{
  "head_dim": 32,
  "norm": "rmsnorm",
  "norm_eps": 1e-06,
  "qk_norm": false,
  "lr_mult_up": 1.34,
  "warmup_steps": 237,
  "batch_tokens": [8192, 16384, 24576],
  "seq_len": 256,
  "doc_mask": true,
  "z_loss": 0.0001,
  "train_tokens": 87780000,
  "steps": 5837,
  "dataset": "wikipedia_en"
}
Each number is 128 + 32 x the weight over its row's rms, rounded and kept within 0 to 255. Layers, rows and columns count from 0. The size above them is the row's rms in percent of the matrix's.

# layer 8 MLP up, 192x64, rms 0.261, rows 22-28, columns 0-63
size [ 91  99 102 100  98  97  93]
[[160 119 171  65 101 178 195 127 137 146 103 115 172  33 117  97 104 105 158 186 100 192 105 148 135 137 112 123 118 139 128 105 106  75 136 161  98 101 106 119  95 144 123  97  88  63 152 156 130 156 137 121 151 149 132 102 176 138 105 126 162 171 150 136]
 [127 117 158  95 101 142 144 167 139 101 113 130 172 147 137 157 103 153 155 146  83  96 126 183 177 109 152 133 138 119 107 120 117 114 165 126 136  97 139  86 109 109  70 138 134  56 196 147 151 204 202 107 120 142  92  71 124 140 119 139  89 194  89 134]
 [114 151 120 133 112 106 122 197  57 130 130 108 161 141 152 106 140 112 138 151  51 127 106 152 167 120 128 156 129  81  74 128 204  89  72 132 171 113 157 160  85 177 100 147 137 135 150 154 153 184  96 137 143  94 119 111  68 133 135  82 100 135 106 163]
 [ 92  72 145 130 104  76 112  89 223 105  98 162 101 133 117 170 140 126 100  73 126  77 140 124 143 132 138 130 159  99  71 120 118 137 110 149 148 108 101 164 121 107 134  76 115 111 153 142 116 157  79 154 108 132  90 182 162 114  80 176 202 141 105 132]
 [136 216 163 169 182 136 163 125 104 122 138 179 121 104  96 160 100 160 115  44 190 107 143 118 162 162 134 107 134 104 171 105 131 158 122 127 132  81 206 126 100 130 134 147 171 167 129 142 122 144 163 121 127 121 159 141  76  96 148 167 143 167 113  96]
 [167 109 177 146 137  95 124 148 123  87 132 129 140  96 133  96 176 147 138 183 128 144 158  96  85 160 163 126  44 189 194 123 161  36 117  92 128 127 127 163  75 129 146  97 140 129 122 162  82 134 106 107 107 101 116  86 129 119 110  89 158 125 170 130]
 [124 153 124 118 139 135 174 115 101  72  81 122  86 140  91 139 149 129 153 132  51 127 113 184 166 140 129 120  94 208 159 149 146 127  62 127 140 104  68 177  94 137 168  71 136 137 107  92 129  98 146  98 102 192 121 150 116 148 133  72 109 152 110 116]]
# layer 8 MLP down (transposed), 192x64, rms 0.191, rows 22-28, columns 0-63
size [ 93  98 100 102  99  91  97]
[[104 104 178 176 139 163 143 141 147 155 143 119 152 168 132 116 132  72 115 122 166 118 117 159 120 130 120 234  99 105 112  87 199 116 127  88 165  68 139 101 155 141 147  99 140 141 150 105  53 122  69 146 128 107 149 123 120 137 156 136 189 111 103  88]
 [151 113  69 131 115 106 160 181 126 122 120 122 149 167 108 137 136 137 115 141 170  89 183 161  94  61 159 147  99 152 149 111 196 170 174 162 140 113 126 114 156 140  86 145 119  77 160 125 126 131  78 143 120 174  91 169 145 148 165 134 157  85 203  87]
 [144 101 106 174  62  87 182 129 111 111 188  96 123 150 181 131 150 116 144 169 139 137 115 130 126 140  69 161 141 124 143 150  97  86 206 106 127 131  95 141  89 112  81  88 143  73  93 121 172  82 179 120 139  88 135 117 120 142 149 157  81 120  79 148]
 [ 95 160 109 143 155 134 103 100 125 162 189 117 183 180 119  93 117 137 137 105 142 153 187 142 155 127 126 115 129 114 192 115  97 116 111 165 169 155 179  85 136 150  81 123 128 157 168 124 175 165 148 172  76 129 162  75 133 100 112 139 145 179  56  91]
 [103  79 166 106  92 142 117 200  93 115 107 176 145  87 112  93 134 141 101 124 103 116 110  82 115 113 113 127 183 102  94 103 147  81 142  40 161 124 151 140  87 200  95 151  82 117 106 119 117 143  71 106 142 124  94 110 124 141 138 101 170 166 139 173]
 [128 111 155 141 126  71  79 149 150 103 176 124 127 175 156 119 138 163 165  94  98 158 118 113 128 102  80  68 193 151 105 119 180  81 143 176  77 178 134 105 161 114 192 117 141  92 180  97 115 157 133 166 134 112 124 122 145 142 125 162 158  75 156 163]
 [114  72  97 148  52 120  86 162 147 141  99 105 151 125 123 120 140 169 124  91 149 117 125 155 133 126 113 115 127 124 123 189 145 150 144 118 137 103 137 107  61 138  89 151  53 128  88 136 161 130 107 124 179  91  93 105 118 151 208 157 105 109 168  44]]
# layer 8 MLP gate, 192x64, rms 0.292, rows 23-29, columns 0-63
size [101 111 101  95 105 103 108]
[[162 130 201 135 127 122 120 113 143 113 124 147  95 147 155  95 151 225 102  99 104 160  95 136 112  89 107 170 121 136 138 160 126  83 159 137 136  79 114 151 104 182 141 110  87 138 176 132 133 179 167  62 154  77 147 133  99 164 106  85 140 119  66 139]
 [112 204 141 155 142 156 140 126 143 101 150 196 144  96 137 121 140 120 158  96 157 110 133  78  90  84  86 141 120  79 185  94  76 137  99 117 154 106 133  87  66 160 116 120 170 137 157 107 100 121 152 110  96 144 132 155  93  30 171 133 111 128 107 123]
 [100 127 140 124 117 147  79 136 160  67 116 146 102 144 166  80 138 183 159 168  52 113 115 150  70 178 124 159 120 180 135 140 118 152 131 137  93  89 128  94  96  80 144 133 181 171 100  91 106  83 127 156 142  95 139 107 126 152 109 111  89  99  53 142]
 [245 126 152 113 112 121 149 102 117 113 114 113 139 179 100 116 121 182  82 110 191 149 176 165 111 127 151 139  75  97 174 105 108 133 119 124 116 127 135 141 147 147 196 129  89 115 142  84 138 170  87 134 119 120  72 134 120 142 114 145 188 138 150 179]
 [116 117 194 119 182  90 142 121 166 141 101 149 137  85  76 161 144  86 169 177 112 144 147 167  81 120 103 140 154 120 124 129  75 143 106  94 146 121  91  68  63 151 135 147 169  97 140  81 125  72 123  67 123 130  86  99  89 133 159 143 164 106 148 157]
 [188 101 119 195 102 171 118 133 165  99  97 155 130 120 130 149 187 113 150 113 130 112 145 170 136 141 133 161 146  88  68  78 134  89  54  96 140 177 146 143 147 128 136 100 156 171 166 163 159 159 115 119 176 180 106 137 106  86 133 127 120  99 177 179]
 [ 65 171 109 133 133 133 123 129 103 108 210 112 116  64 137  88 120  97 137  89  85 119 140 117  92  87 168 155 145 133 105 220 123 142  77  95 130 102 111  99 110 132 117 122 176 133  62 130 152  84 131  96 103 125  83  98 132 112 107 134 112 174 172 101]]